From a checkpoint of a small transformer trained on Wikipedia: vocabulary 1408.
Each number is 50 + 15 x the weight over its row's rms, rounded and kept within 0 to 99. Layers, rows and columns count from 0. The size before them is the row's rms in percent of the matrix's.

# q: layer 3 attention query, 96x96, rms 0.0958, rows 0-17,32-49,64-81, columns 0-95
# k: layer 3 attention key, 32x96, rms 0.11, rows 0-17, columns 0-95
q0 048:66 07 53 73 53 53 64 73 40 45 53 56 54 53 53 33 50 32 58 47 36 63 34 86 45 28 28 47 44 57 53 65 47 49 35 58 25 38 41 53 51 31 26 32 47 41 41 63 38 70 74 25 42 66 33 47 52 58 59 64 44 34 38 33 57 44 24 18 49 38 56 44 47 52 79 49 50 84 50 39 39 57 31 20 37 70 33 49 46 52 40 19 32 53 59 53
q32 036:47 28 54 55 72 49 44 70 63 52 62 61 63 47 44 55 46 77 44 67 60 56 44 63 21 24 57 60 66 34 27 81 52 41 37 73 61 33 40 55 31 68 46 25 56 61 55 59 53 55 48 57 62 41 35 69 29 32 84 31 64 28 28 25 36 60 54 31 66 41 55 40 42 34 62 84 64 36 51 52 41 65 48 41 49 37 41 62 73 50 46 41 54 81 42 81
q64 116:33 47 34 46 41 68 36 66 62 48 32 51 62 29 68 48 50 63 50 41 53 60 45 67 65 54 84 44 66 45 72 53 26 35 15 21 55 47 63 59 55 42 56 27 65 58 72 56 41 40 53 44 51 63 14 51 45 24 70 23 53 69 58 54 48 46 52 33 30 51 45 30 84 61 46 50 77 40 51 56 67 74 61 33 45 41 42 27 38 65 35 27 29 57 55 66
k0 077:51 66 27 36 51 72 37 42 41 33 29 41 38 57 35 32 66 56 59 33 70 58 56 64 44 43 53 62 43 51 65 67 43 45 67 51 60 70 28 69 65 40 54 48 58 45 77 47 61 27 61 68 72 73 17 45 24 46 22 42 17 51 53 51 38 36 69 34 55 54 45 18 66 77 55 64 71 29 56 50 55 30 46 11 36 41 41 57 57 59 55 25 53 57 55 57
q1 049:75 62 77 57 51 47 34 48 43 57 38 40 55 70 60 57 53 43 70 46 25 32 69 34 51 38 57 49 36 32 40 30 77 64 24 85 60 39 49 48 34 32 70 36 64 49 37 36 88 61 26 50 29 55 83 65 31 47 58 62 48 90 43 49 69 53 44 60 48 51 37 68 51 53 28 37 28 47 18 44 52 52 52 61 50 55 65 74 44 37 47 53 45 45 59 60
q33 037:67 72 40 41 53 72 34 53 36 71 53 56 38 83 49 44 29 64 46 46 49 42 64 73 50 76 49 41 58 52 55 29 50 50 28 53 85 27 55 29 31 59 54 61 53 45 53 43 70 75 12 36 62 39 49 45 44 55 55 51 42 72 47 33 33 49 56 58 95 37 53 63 43 42 46 33 17 41 54 43 33 40 68 63 43 45 65 46 18 38 67 55 51 37 67 33
q65 122:53 41 56 59 62 25 54 36 52 83 58 68 34 59 38 64 38 40 66 55 56 52 56 24 18 58 15 56 52 58 32 61 65 56 80 56 50 47 53 53 42 54 43 72 37 37 34 41 82 50 38 37 49 40 80 69 71 73 56 76 56 38 41 43 47 42 61 52 63 46 62 65 14 38 62 65 42 61 41 38 23 43 48 78 58 62 65 39 33 44 45 80 64 37 66 53
k1 051:38 52 70 49 46 39 44 64 54 80 45 35 61 56 66 49 56 36 50 53 16 30 52 30 29 42 69 65 68 18 73 39 65 55 61 39 43 71 28 56 42 53 49 33 66 48 82 47 34 70 41 47 31 46 51 35 57 52 44 57 71 56 72 74 45 45 53 46 53 63 26 59 47 60 25 30 47 41 47 71 66 56 34 66 79 60 45 27 74 39 18 36 48 39 42 25
q2 067:36 13 39 49 75 58 50 34 48 33 40 63 51 41 37 51 40 42 38 54 40 61 53 90 44 71 51 23 47 82 66 89 26 20 67 28 29 54 53 65 60 54 57 53 49 48 61 77 46 46 73 23 65 49 33 49 60 57 62 32 32 46 32 49 38 55 37 31 71 39 67 27 63 54 73 54 40 58 67 44 63 41 43 41 64 54 45 43 55 62 47 68 36 44 33 52
q34 045:37 59 59 67 66 40 52 69 53 68 51 54 46 27 51 34 78 49 50 55 38 53 29 44 61 56 58 73 57 30 23 94 42 40 53 30 46 42 33 90 54 50 28 57 52 57 46 56 39 31 75 40 61 52 39 49 47 16 28 43 49 49 53 45 32 50 46 54 60 78 29 32 56 50 68 71 66 33 36 34 37 56 37 43 37 73 38 50 73 51 22 47 39 34 33 70
q66 085:15 72 20 24 53 77 40 43 46 58 42 40 45 61 42 49 58 50 58 68 67 55 41 55 30 66 61 44 54 78 32 67 36 30 49 36 52 61 62 64 58 32 38 58 56 44 36 36 55 08 67 69 78 62 45 57 42 32 43 27 64 29 70 41 49 30 46 38 39 63 40 39 74 76 50 41 58 34 47 45 63 53 62 29 50 43 20 50 57 61 36 46 44 82 45 53
k2 095:57 56 24 44 74 66 34 56 51 60 42 46 44 25 35 47 55 61 68 43 60 34 47 61 39 52 63 52 52 55 47 63 41 56 59 61 56 72 61 49 75 67 60 48 60 58 35 15 50 36 55 63 64 57 30 57 55 64 34 34 28 62 52 51 37 42 51 47 57 46 43 10 57 91 50 87 83 47 46 40 48 57 72 48 29 17 36 31 31 61 29 42 60 51 49 80
q3 067:57 49 74 78 56 42 53 61 32 36 36 40 51 22 49 44 44 17 41 56 32 59 47 40 56 38 46 44 45 75 51 53 36 62 35 66 36 51 57 37 38 24 24 52 49 61 31 63 70 70 50 42 27 52 51 48 31 43 64 73 59 50 24 56 45 51 20 47 38 26 50 54 50 40 72 25 11 50 41 59 69 61 21 47 47 75 52 70 34 67 48 61 24 68 30 48
q35 052:54 34 44 55 60 34 49 23 57 43 31 45 62 31 33 46 45 70 44 54 62 54 49 16 47 46 47 58 64 60 35 60 62 49 34 71 48 54 31 50 45 57 47 49 10 65 46 65 36 51 42 62 57 41 52 60 63 41 94 38 44 29 34 32 72 36 47 35 52 77 28 64 17 29 58 75 30 67 42 40 71 44 54 43 37 45 34 67 42 19 70 38 36 37 69 50
q67 156:55 48 66 82 33 38 74 41 36 21 54 45 59 32 22 54 56 49 10 51 51 47 43 59 78 42 30 46 29 74 70 53 45 48 62 60 41 59 35 47 29 55 45 56 40 52 41 66 49 75 57 43 24 35 42 30 47 58 53 59 46 32 23 35 70 52 34 45 64 49 51 54 37 19 58 39 46 81 76 48 40 34 33 38 53 66 42 69 49 58 65 68 43 49 30 21
k3 070:67 52 37 27 44 29 26 60 40 65 71 65 37 65 69 51 40 46 75 60 85 49 40 57 34 62 53 58 49 37 67 43 71 52 54 49 65 48 56 63 78 43 36 60 56 48 47 25 55 18 17 59 54 21 60 68 87 36 32 56 44 44 66 40 40 70 57 69 66 21 54 50 25 51 36 74 54 34 48 54 52 54 47 55 49 47 47 41 46 65 53 52 39 08 55 59
q4 104:39 54 61 70 37 50 43 76 57 51 52 43 44 41 40 58 46 16 42 53 31 65 35 40 58 32 27 60 35 57 44 35 58 62 42 46 37 66 63 43 20 16 38 45 43 54 48 62 48 59 78 64 51 44 50 65 46 39 37 73 70 69 64 47 45 64 18 57 07 37 30 70 61 42 45 61 42 56 58 49 50 57 18 48 39 67 43 45 49 49 46 35 39 99 37 36
q36 075:60 51 60 62 55 28 49 59 71 57 40 66 70 27 65 39 27 45 45 53 56 64 51 40 38 49 46 74 50 32 07 91 56 64 19 45 38 68 13 73 69 47 31 43 18 59 44 60 67 48 46 65 60 57 60 49 38 23 52 48 54 62 75 32 51 61 41 33 54 51 53 50 47 35 66 75 57 45 55 44 69 49 44 57 45 65 24 49 69 50 41 32 68 66 43 36
q68 101:39 40 49 48 48 47 68 71 51 48 72 35 36 33 24 48 55 38 40 62 16 75 71 35 51 44 34 77 22 64 51 48 39 29 59 48 14 66 56 58 25 63 42 49 33 66 66 65 59 47 47 67 59 54 34 55 43 59 50 67 35 50 28 20 31 35 43 46 40 57 35 39 83 37 40 57 37 46 49 67 59 31 47 40 27 43 62 61 54 47 69 38 33 61 14 38
k4 083:42 30 55 66 63 44 37 26 21 56 23 52 65 53 64 34 43 81 57 45 40 44 43 72 61 36 68 39 66 51 47 69 79 50 77 75 21 37 57 42 36 54 44 38 62 47 42 62 37 44 64 49 47 75 46 47 38 52 37 35 52 52 66 61 45 50 19 25 58 49 48 69 37 68 70 51 76 56 11 23 27 74 42 69 60 62 46 36 37 50 38 38 53 59 45 49
q5 075:46 54 50 66 46 58 42 74 50 22 65 54 25 64 46 81 35 29 41 60 46 53 37 39 59 17 29 65 52 21 44 37 69 65 37 51 55 27 63 23 23 38 68 50 38 46 41 27 52 70 33 70 51 30 49 64 58 53 59 72 75 54 50 45 48 33 60 69 33 58 54 81 53 43 41 41 27 59 37 47 43 73 32 62 61 46 67 48 56 52 44 38 18 36 44 29
q37 060:44 78 50 51 43 38 35 36 53 50 46 50 45 69 46 33 25 71 37 47 60 38 61 07 37 13 51 52 49 53 42 51 58 68 57 57 53 45 48 40 70 73 45 41 25 40 60 31 52 60 16 75 41 51 60 47 31 54 63 56 51 40 62 33 68 57 76 45 42 63 60 77 36 30 28 31 48 37 28 53 50 43 50 59 09 47 41 58 24 63 57 19 42 37 47 53
q69 095:46 50 73 88 64 39 62 31 71 45 81 65 44 27 34 43 24 43 34 53 49 44 53 49 59 51 50 68 60 61 54 43 56 59 46 57 44 31 47 44 46 44 56 56 46 34 49 69 62 53 31 51 19 55 40 33 76 54 58 58 40 33 28 53 65 84 36 68 65 51 49 79 35 34 53 44 33 59 66 42 61 44 52 69 59 90 36 62 15 70 72 66 44 38 57 31
k5 107:47 40 57 31 37 39 66 58 63 76 83 61 41 51 52 73 44 24 43 54 48 74 37 48 32 54 30 68 42 53 38 53 34 47 27 32 68 65 34 53 40 35 35 59 33 41 34 60 47 61 67 39 51 12 65 63 68 42 57 77 67 44 29 24 73 53 52 71 32 37 66 49 45 15 51 56 38 56 53 45 42 72 33 67 49 55 70 58 74 55 59 74 36 44 61 40
q6 094:38 50 13 39 30 62 48 80 64 38 46 37 44 35 56 67 67 17 41 47 64 64 33 56 30 52 58 50 68 13 49 69 53 53 37 69 55 61 64 61 39 44 40 74 14 37 69 17 68 47 62 90 60 41 49 40 68 48 32 39 50 51 50 53 19 39 58 68 42 29 51 47 64 51 67 64 55 42 44 28 59 60 34 52 39 47 61 50 43 44 47 49 27 43 36 58
q38 065:61 39 31 48 40 31 80 55 26 39 57 50 68 37 51 58 42 28 45 59 58 43 33 70 52 61 37 39 60 56 37 48 28 40 75 31 55 57 67 78 40 36 44 78 70 37 47 64 48 38 64 36 70 45 71 59 53 59 34 37 57 33 64 51 51 49 63 40 37 77 69 51 62 49 55 55 37 44 90 47 50 35 30 23 84 52 57 36 71 22 39 68 41 74 36 55
q70 088:54 49 17 23 62 53 42 49 39 58 44 56 58 22 39 34 60 71 66 61 58 45 51 67 48 52 48 72 51 38 59 22 36 31 56 65 67 73 41 63 50 40 46 65 38 68 37 50 26 48 30 66 70 74 54 35 49 45 33 49 46 71 64 75 44 43 80 62 63 49 12 28 53 58 82 55 49 20 43 59 63 52 43 40 26 63 38 45 63 28 49 52 55 64 71 69
k6 081:52 83 54 43 53 49 24 54 48 38 39 28 38 66 60 39 57 50 37 33 69 56 65 29 81 45 85 23 42 62 60 42 39 63 47 46 50 63 71 56 47 46 31 42 46 39 62 33 85 48 46 74 49 51 31 60 56 65 41 46 55 48 17 75 24 48 36 56 30 30 49 38 51 63 23 35 29 64 42 74 63 22 58 27 59 32 33 42 64 41 54 34 46 54 52 55
q7 079:52 37 55 64 32 68 89 68 62 58 53 54 34 61 65 62 40 32 18 50 49 52 41 46 49 43 50 48 47 74 30 55 53 48 55 56 37 15 67 31 36 32 54 51 44 36 13 68 38 53 60 43 48 54 45 49 45 25 59 37 69 50 47 34 55 31 45 73 54 60 55 55 73 32 66 45 37 73 33 44 33 66 24 84 55 56 80 66 51 78 42 65 27 49 35 46
q39 068:65 48 63 51 44 36 74 44 54 51 53 75 67 41 56 43 16 62 57 69 71 41 49 32 28 34 34 57 53 14 20 47 69 78 48 55 64 40 13 53 51 35 52 52 28 40 63 43 53 49 32 55 62 51 57 44 35 36 32 56 47 59 87 31 72 51 52 29 62 76 66 69 36 43 46 64 48 55 77 47 60 45 49 63 36 58 25 71 52 63 68 43 71 58 49 43
q71 108:73 41 52 68 54 31 75 33 65 47 44 52 54 71 25 69 50 68 32 55 37 64 45 54 86 60 39 48 35 55 45 35 66 49 59 78 65 56 41 50 49 56 43 58 39 58 57 75 18 75 46 23 42 31 65 46 53 46 77 54 36 35 43 37 70 52 47 39 61 47 56 42 27 23 64 49 26 73 66 33 21 47 31 62 48 72 44 76 71 52 58 62 61 62 51 36
k7 107:56 25 66 44 30 33 61 55 55 53 83 61 56 32 80 64 25 32 62 59 61 50 40 50 36 52 30 60 60 15 43 67 57 58 55 34 38 24 46 51 33 55 36 49 32 24 47 66 64 62 51 38 44 43 65 66 49 28 69 45 59 46 52 46 65 52 16 86 45 36 66 83 44 32 35 54 27 57 65 45 79 64 47 62 65 56 65 39 56 65 54 61 38 63 45 49
q8 086:86 32 76 58 48 32 58 51 55 49 42 64 70 54 55 48 56 58 20 38 48 48 68 56 62 52 54 33 38 60 53 22 72 52 48 51 42 58 51 38 45 51 26 45 56 29 46 86 23 59 60 56 50 33 67 68 75 61 65 49 42 46 73 37 70 42 12 43 41 66 64 63 48 37 66 37 46 86 74 53 50 35 33 62 81 49 57 40 31 55 70 39 48 65 42 35
q40 065:39 22 64 56 50 40 46 63 85 70 73 76 50 50 70 82 17 38 52 50 43 72 45 50 40 57 31 61 46 48 66 54 32 43 30 42 54 22 37 54 49 60 59 40 43 57 64 49 52 39 59 13 58 31 52 79 53 35 60 70 52 35 40 33 49 31 54 47 24 67 57 36 38 67 45 75 38 63 40 47 80 38 34 41 35 71 45 65 63 36 56 59 58 73 64 48
q72 103:64 38 86 65 34 50 55 64 43 67 57 56 60 69 54 64 28 26 48 53 43 50 42 21 76 45 21 37 46 31 44 49 74 56 52 38 45 19 36 36 38 23 58 47 44 42 41 61 61 56 32 29 41 49 55 65 81 36 27 63 58 49 42 36 32 59 40 63 48 25 65 74 30 23 34 57 37 59 43 43 27 52 58 65 55 54 49 68 44 70 76 64 47 21 56 45
k8 108:46 61 60 33 20 31 56 41 66 52 60 80 63 57 73 52 30 38 36 26 65 59 45 46 47 68 33 46 61 40 51 56 50 48 70 36 62 45 31 54 35 46 26 53 51 20 81 64 58 77 47 25 35 29 65 22 54 52 52 54 65 45 33 48 66 46 33 64 75 64 62 42 26 31 43 42 34 58 62 42 77 53 26 56 38 50 79 35 42 56 73 53 28 40 47 37
q9 080:65 60 56 61 37 39 39 41 56 46 65 45 52 44 63 68 43 59 40 44 59 64 43 40 56 73 62 45 45 27 76 43 51 55 49 36 56 51 86 57 34 32 48 54 48 50 55 48 53 81 43 29 66 15 33 43 63 41 69 59 80 60 06 40 62 40 53 70 30 28 26 44 61 46 43 46 11 45 58 34 35 58 61 40 66 53 63 62 75 30 42 36 61 62 40 22
q41 070:86 60 66 65 65 42 47 23 38 69 62 54 30 46 33 38 37 58 63 49 19 56 51 48 43 54 59 47 32 23 45 40 61 61 40 68 48 47 43 38 71 52 32 49 48 71 50 47 38 70 40 90 56 85 60 45 56 47 72 53 31 17 26 51 60 69 70 42 46 40 43 47 38 44 40 38 40 32 39 55 44 52 47 64 39 64 50 57 70 77 54 23 57 61 85 56
q73 106:57 38 58 81 37 56 32 43 74 34 49 52 65 18 40 41 62 31 47 42 81 66 36 54 58 66 37 66 34 52 51 23 42 67 56 30 38 47 40 46 41 51 53 35 30 53 41 57 75 46 88 59 62 38 39 30 38 44 88 45 27 42 45 34 71 63 52 63 80 59 60 58 51 34 59 39 57 72 64 60 26 50 22 44 32 55 37 52 45 62 63 54 45 28 50 29
k9 088:52 54 65 40 53 37 49 73 37 28 69 52 59 37 63 57 52 56 45 62 42 01 39 35 31 39 67 44 38 43 49 71 73 44 29 55 64 62 47 23 79 50 39 57 61 40 34 77 10 73 63 40 40 40 63 63 45 70 48 49 34 62 40 66 75 61 35 47 18 29 55 56 22 57 47 44 39 44 64 43 60 45 45 59 69 42 40 39 47 68 67 39 43 43 30 69
q10 091:55 46 45 48 83 52 51 54 15 63 31 25 55 33 53 33 40 63 73 56 39 54 55 55 34 46 76 33 55 51 52 45 46 44 60 54 55 80 35 58 48 71 56 55 55 69 45 47 68 37 36 64 70 42 43 44 41 91 40 49 66 29 36 44 52 52 39 59 69 50 16 59 46 52 55 66 64 51 58 70 25 46 68 41 38 12 26 52 62 43 41 47 73 53 79 81
q42 094:77 22 33 61 66 64 36 38 11 25 60 51 49 49 48 34 50 62 64 49 48 54 45 42 47 51 59 19 44 33 42 70 27 47 50 47 35 65 37 30 47 68 60 34 68 65 34 52 47 43 41 55 48 69 38 55 27 60 78 50 09 25 50 54 56 41 55 53 56 72 59 32 51 64 56 17 31 50 75 40 47 35 61 27 54 49 74 68 59 39 40 61 67 64 66 62
q74 103:49 72 50 40 66 65 43 47 51 25 56 45 71 90 45 46 40 57 79 48 26 40 61 51 40 28 58 23 55 56 41 51 59 27 34 58 47 70 48 75 62 41 59 46 74 44 55 64 49 14 59 50 80 75 59 49 71 60 37 41 67 37 65 54 20 58 55 29 42 39 41 42 44 52 65 51 28 38 30 23 51 40 53 54 22 55 58 51 41 47 45 60 63 53 64 89
k10 096:59 56 41 51 41 78 45 36 34 56 41 28 30 23 64 43 61 53 44 50 53 45 31 18 63 41 70 62 46 58 74 66 40 50 56 66 69 36 47 54 42 66 69 70 28 66 66 41 29 67 76 76 59 53 23 54 25 65 26 36 36 71 66 68 57 52 75 39 50 67 38 49 66 55 21 32 61 49 65 53 29 53 58 56 61 34 48 44 45 17 56 26 60 57 55 54
q11 096:74 59 69 68 53 43 49 41 35 54 23 65 46 27 36 59 39 64 33 50 47 54 71 63 61 41 38 30 60 58 50 36 52 52 55 62 45 69 45 49 47 48 47 46 52 28 04 95 39 71 49 16 60 40 46 72 71 48 55 62 69 47 46 63 61 53 16 44 28 57 45 49 67 44 52 51 31 70 59 44 26 28 41 43 81 51 52 63 65 38 45 67 65 45 45 26
q43 095:71 44 58 42 70 44 52 20 53 52 45 57 24 34 39 88 37 62 40 64 59 42 43 30 55 38 33 49 31 40 39 37 76 40 41 68 47 62 57 27 49 66 61 62 25 46 46 48 50 49 59 34 51 58 72 28 71 45 30 16 33 41 89 77 53 65 65 49 53 57 53 53 35 54 42 49 31 43 73 48 37 37 48 29 68 70 60 77 52 68 51 48 81 39 59 54
q75 092:45 42 13 61 50 67 48 46 67 40 31 64 79 32 63 41 31 54 38 54 46 44 59 77 73 58 76 44 55 48 34 52 54 69 58 08 60 41 56 61 62 47 45 28 66 51 53 67 31 42 77 74 54 40 41 29 28 41 44 43 46 30 53 21 79 61 54 31 51 66 67 59 41 56 70 57 44 67 47 14 47 53 53 50 61 24 45 65 45 67 44 30 39 62 53 46
k11 109:61 43 68 58 55 24 73 58 47 78 72 43 37 49 46 81 72 44 31 51 39 77 33 27 67 65 37 78 63 69 60 44 41 49 67 42 45 56 40 46 09 71 56 46 29 64 42 68 52 64 36 24 51 40 57 40 75 43 56 53 61 41 45 37 24 55 50 56 54 52 37 55 40 25 30 29 36 68 55 57 34 61 32 77 49 73 72 56 39 39 54 68 44 48 38 41
q12 090:66 65 45 62 69 76 41 46 38 42 38 43 62 57 46 15 69 50 76 00 41 43 97 59 39 44 59 32 55 45 57 38 51 50 28 59 58 66 79 33 51 59 61 53 65 47 23 42 22 46 63 54 40 61 55 52 54 40 46 36 36 24 39 18 44 59 56 65 51 48 51 27 51 60 56 47 68 48 33 25 49 32 55 45 59 41 44 55 49 54 38 23 30 55 47 55
q44 138:32 55 34 39 65 73 49 20 66 41 38 65 51 57 44 67 60 60 32 43 59 29 52 52 51 62 24 71 40 61 50 39 56 28 40 53 35 52 90 08 55 67 67 53 57 39 77 37 65 33 77 63 37 54 47 32 72 67 42 26 61 51 61 34 51 43 44 73 64 81 68 65 59 72 59 38 66 35 44 47 55 56 55 51 43 47 85 49 48 58 55 47 67 31 50 58
q76 103:57 57 32 19 39 39 53 51 64 53 16 28 50 44 53 49 59 46 62 73 42 53 27 53 40 61 67 45 51 21 49 42 42 14 42 70 62 39 62 60 65 56 32 60 58 59 45 22 53 46 42 63 67 38 56 50 68 78 34 46 64 52 82 58 35 24 70 35 67 45 40 39 44 57 28 52 38 37 39 43 28 62 89 43 40 27 26 67 49 66 31 44 56 56 36 62
k12 091:48 61 72 66 60 56 46 34 11 37 73 49 49 67 36 37 55 31 64 53 41 19 61 42 46 57 50 34 29 53 58 51 61 47 34 09 61 55 52 69 46 49 69 00 56 64 65 60 45 33 42 49 63 72 35 68 11 50 61 32 63 54 36 31 68 47 65 64 60 44 60 61 43 53 85 59 67 51 69 42 45 50 46 52 34 48 53 43 27 48 44 43 35 51 56 48
q13 091:39 33 39 38 45 63 40 22 62 47 59 89 64 59 46 66 65 55 65 28 22 28 51 76 55 60 13 32 53 26 70 50 48 45 48 40 45 69 75 73 60 75 62 38 68 52 60 57 34 38 62 35 61 33 56 62 50 32 58 24 70 39 75 38 58 32 35 58 59 27 52 52 34 59 64 64 55 39 35 30 58 49 38 52 36 51 58 40 75 54 44 51 30 64 36 61
q45 137:48 54 38 49 48 54 61 69 70 67 41 55 57 74 62 76 65 28 51 49 32 66 43 82 67 86 47 47 54 60 69 33 50 34 50 43 42 38 60 56 37 27 57 57 73 35 55 43 44 28 80 39 52 37 70 55 57 47 29 37 62 67 64 49 45 39 32 65 59 28 48 55 61 70 42 63 59 59 33 47 71 84 31 57 49 30 66 19 29 34 36 60 35 74 37 38
q77 084:49 25 60 52 66 44 24 47 69 39 47 63 46 63 53 21 54 32 46 69 35 53 66 84 48 39 50 50 38 67 52 86 50 52 53 51 22 52 75 43 52 77 63 32 53 37 44 59 37 42 59 47 58 68 59 87 43 68 78 49 65 41 53 46 39 48 44 71 20 40 34 54 53 74 84 60 36 53 46 22 45 48 19 62 58 52 53 46 54 42 19 43 51 60 62 41
k13 122:46 46 53 42 16 42 63 36 71 33 86 25 66 55 91 63 47 51 38 43 63 35 29 49 43 78 20 60 33 27 41 63 63 47 48 23 54 50 16 54 40 45 44 49 63 49 68 54 54 59 38 39 46 41 54 43 42 42 58 65 50 41 58 38 63 34 50 38 50 34 83 50 35 31 60 47 54 53 68 54 70 61 35 60 51 53 28 15 58 66 68 69 61 64 35 43
q14 110:43 62 41 49 61 60 46 26 47 41 23 48 31 42 58 37 48 56 37 58 57 55 61 55 38 58 82 58 63 66 63 58 51 51 57 58 61 26 41 60 49 58 53 45 35 56 75 33 58 19 45 66 47 63 32 27 64 49 12 40 33 31 58 87 35 33 68 30 66 56 38 47 26 55 59 60 66 23 38 64 75 45 73 26 27 41 46 38 27 46 31 56 61 27 63 62
q46 105:63 64 38 54 43 68 66 65 44 38 49 28 25 67 63 32 68 36 56 24 42 60 58 53 46 59 67 42 51 46 36 46 57 63 56 60 35 47 91 33 50 58 58 64 73 79 42 54 39 48 33 61 43 48 45 42 48 44 58 16 48 56 70 63 57 56 29 64 26 17 36 64 62 38 38 51 62 53 35 62 17 34 60 67 69 42 64 56 40 36 18 43 35 47 12 55
q78 112:41 45 21 09 64 74 46 49 30 52 54 40 63 42 54 51 56 55 52 30 57 49 49 36 42 56 67 42 54 70 60 57 35 44 55 39 55 65 62 60 45 50 55 60 43 71 51 21 51 24 65 52 60 79 34 57 55 45 38 32 55 66 55 48 21 57 55 42 19 36 68 32 65 78 67 61 74 11 36 43 72 41 71 34 43 47 55 19 43 38 31 34 67 66 57 63
k14 140:50 40 72 49 38 29 53 57 72 64 69 64 42 54 78 72 35 44 53 50 54 62 30 63 56 69 25 55 50 45 30 44 63 56 35 38 42 34 58 48 41 55 21 47 50 25 49 62 42 76 49 35 36 21 67 46 62 25 62 62 68 40 33 48 68 53 25 76 52 52 47 77 28 18 34 49 25 66 52 40 54 77 30 61 54 59 60 49 67 47 69 72 39 55 48 26
q15 088:42 48 73 62 22 24 37 61 78 38 66 40 54 50 94 59 47 43 45 73 46 44 51 25 70 48 50 63 56 46 50 33 49 61 44 38 59 21 47 40 52 25 20 50 47 40 36 59 43 75 54 23 37 35 71 32 46 58 63 75 42 42 47 38 54 73 61 65 48 31 68 73 28 38 34 45 41 59 62 47 54 58 27 53 70 68 64 61 39 36 75 36 35 45 35 44
q47 111:19 42 71 39 34 21 33 40 59 71 59 66 43 32 54 44 25 51 60 54 58 43 35 56 48 32 45 43 70 59 49 81 77 61 34 55 85 36 27 60 44 76 18 43 25 44 61 23 58 47 58 61 71 40 60 52 45 29 76 68 47 57 36 24 40 45 62 42 41 46 65 54 36 36 51 66 66 50 44 43 43 53 36 70 27 45 29 52 48 41 78 39 52 45 67 49
q79 101:42 73 64 84 30 38 71 39 61 53 61 52 41 43 56 60 45 55 40 44 67 51 28 51 52 50 36 51 60 24 77 55 55 54 36 70 48 44 44 47 44 50 41 45 50 41 47 69 65 65 50 34 29 15 74 48 64 58 79 69 31 41 43 44 78 67 46 68 74 52 57 80 36 14 25 40 31 70 59 44 47 55 37 67 22 76 46 60 35 44 70 53 38 43 47 41
k15 147:53 39 68 57 40 32 47 48 66 56 70 45 42 31 74 57 34 30 44 43 57 51 26 49 65 75 46 55 46 39 30 56 67 74 38 54 49 26 57 41 30 66 23 33 49 41 62 44 47 64 46 52 25 12 44 41 47 21 60 56 41 28 34 46 63 58 35 68 74 43 60 75 29 19 58 64 31 63 57 36 44 76 26 75 53 58 60 35 50 47 65 63 32 57 55 25
q16 107:31 46 72 78 27 56 51 46 42 76 34 71 66 46 75 40 39 38 52 36 54 69 50 61 38 59 55 50 76 26 56 65 51 66 41 65 53 41 36 44 70 20 39 25 29 66 31 42 58 24 36 30 45 63 48 44 32 60 42 77 46 07 44 33 63 59 62 62 64 45 57 36 43 48 63 61 49 50 45 37 73 45 43 15 53 59 53 52 62 72 49 43 61 36 78 45
q48 107:73 52 41 60 50 35 43 53 35 65 43 34 27 39 72 38 49 37 49 35 63 53 68 51 57 60 67 27 71 59 77 60 36 55 64 52 52 35 27 41 60 46 71 64 68 64 44 39 27 47 29 41 34 68 57 61 70 65 52 53 46 77 31 69 57 68 54 21 14 60 25 52 25 48 41 37 55 50 33 66 50 35 31 48 50 39 62 50 57 52 17 60 30 69 25 25
q80 108:35 39 53 26 59 46 52 24 47 68 49 45 55 37 38 46 04 55 65 52 54 32 49 42 31 38 40 57 66 57 30 71 49 68 37 37 61 39 39 23 61 58 68 29 82 56 59 42 69 39 54 49 73 46 67 55 34 36 54 72 22 48 34 14 52 50 71 65 60 62 30 43 60 57 26 49 44 46 70 50 40 78 38 78 71 73 49 58 52 45 65 64 63 56 40 46
k16 093:66 91 63 49 46 70 25 51 50 41 43 25 30 53 36 37 63 53 44 74 80 72 78 65 67 40 54 55 44 39 36 21 38 62 54 50 67 57 78 45 46 70 42 55 45 51 21 59 46 76 26 57 44 74 47 75 59 80 57 54 38 40 67 53 45 69 43 59 45 55 62 63 48 59 40 52 64 43 52 59 60 73 56 36 24 17 29 54 62 67 45 52 48 51 39 45
q17 095:54 37 39 37 44 50 48 15 65 68 61 44 76 36 59 28 26 55 71 81 46 44 69 67 33 82 32 58 60 46 47 68 62 40 61 23 69 28 53 55 62 68 70 57 92 56 59 38 57 42 54 49 29 55 40 54 37 57 48 67 19 57 43 46 50 41 34 54 43 51 54 54 45 55 70 47 51 59 65 64 45 73 63 27 49 54 58 34 85 74 41 62 70 60 39 49
q49 133:79 32 42 59 66 45 54 33 79 67 49 49 66 60 56 33 39 63 56 51 46 58 65 66 45 87 51 34 55 45 66 38 35 42 60 44 44 42 67 39 73 36 70 38 71 83 62 24 46 44 69 36 31 34 35 48 50 58 51 39 17 33 43 64 80 52 59 69 48 59 54 46 50 67 27 51 54 58 61 43 53 38 68 46 63 58 80 64 41 75 44 79 57 39 37 22
q81 090:34 52 39 70 59 70 34 82 20 47 43 48 46 51 81 41 55 66 48 60 48 42 45 38 74 24 34 35 57 35 48 53 31 46 37 34 26 58 45 18 51 75 59 19 71 18 58 38 21 56 42 42 57 52 58 59 46 66 44 28 55 28 53 41 42 47 72 17 54 35 62 34 48 58 55 40 63 33 40 54 66 63 47 46 46 38 35 22 49 31 44 24 66 47 56 50
k17 093:56 52 74 51 45 42 45 27 69 77 51 37 50 47 56 66 28 48 53 20 65 36 33 30 39 47 38 73 76 36 42 45 65 64 31 50 57 57 38 30 46 41 43 64 45 53 41 65 38 70 38 41 30 47 18 29 61 51 75 87 34 28 55 59 78 48 43 80 60 34 35 52 62 45 36 28 53 42 79 44 36 73 58 56 55 65 69 38 58 79 41 50 53 43 38 55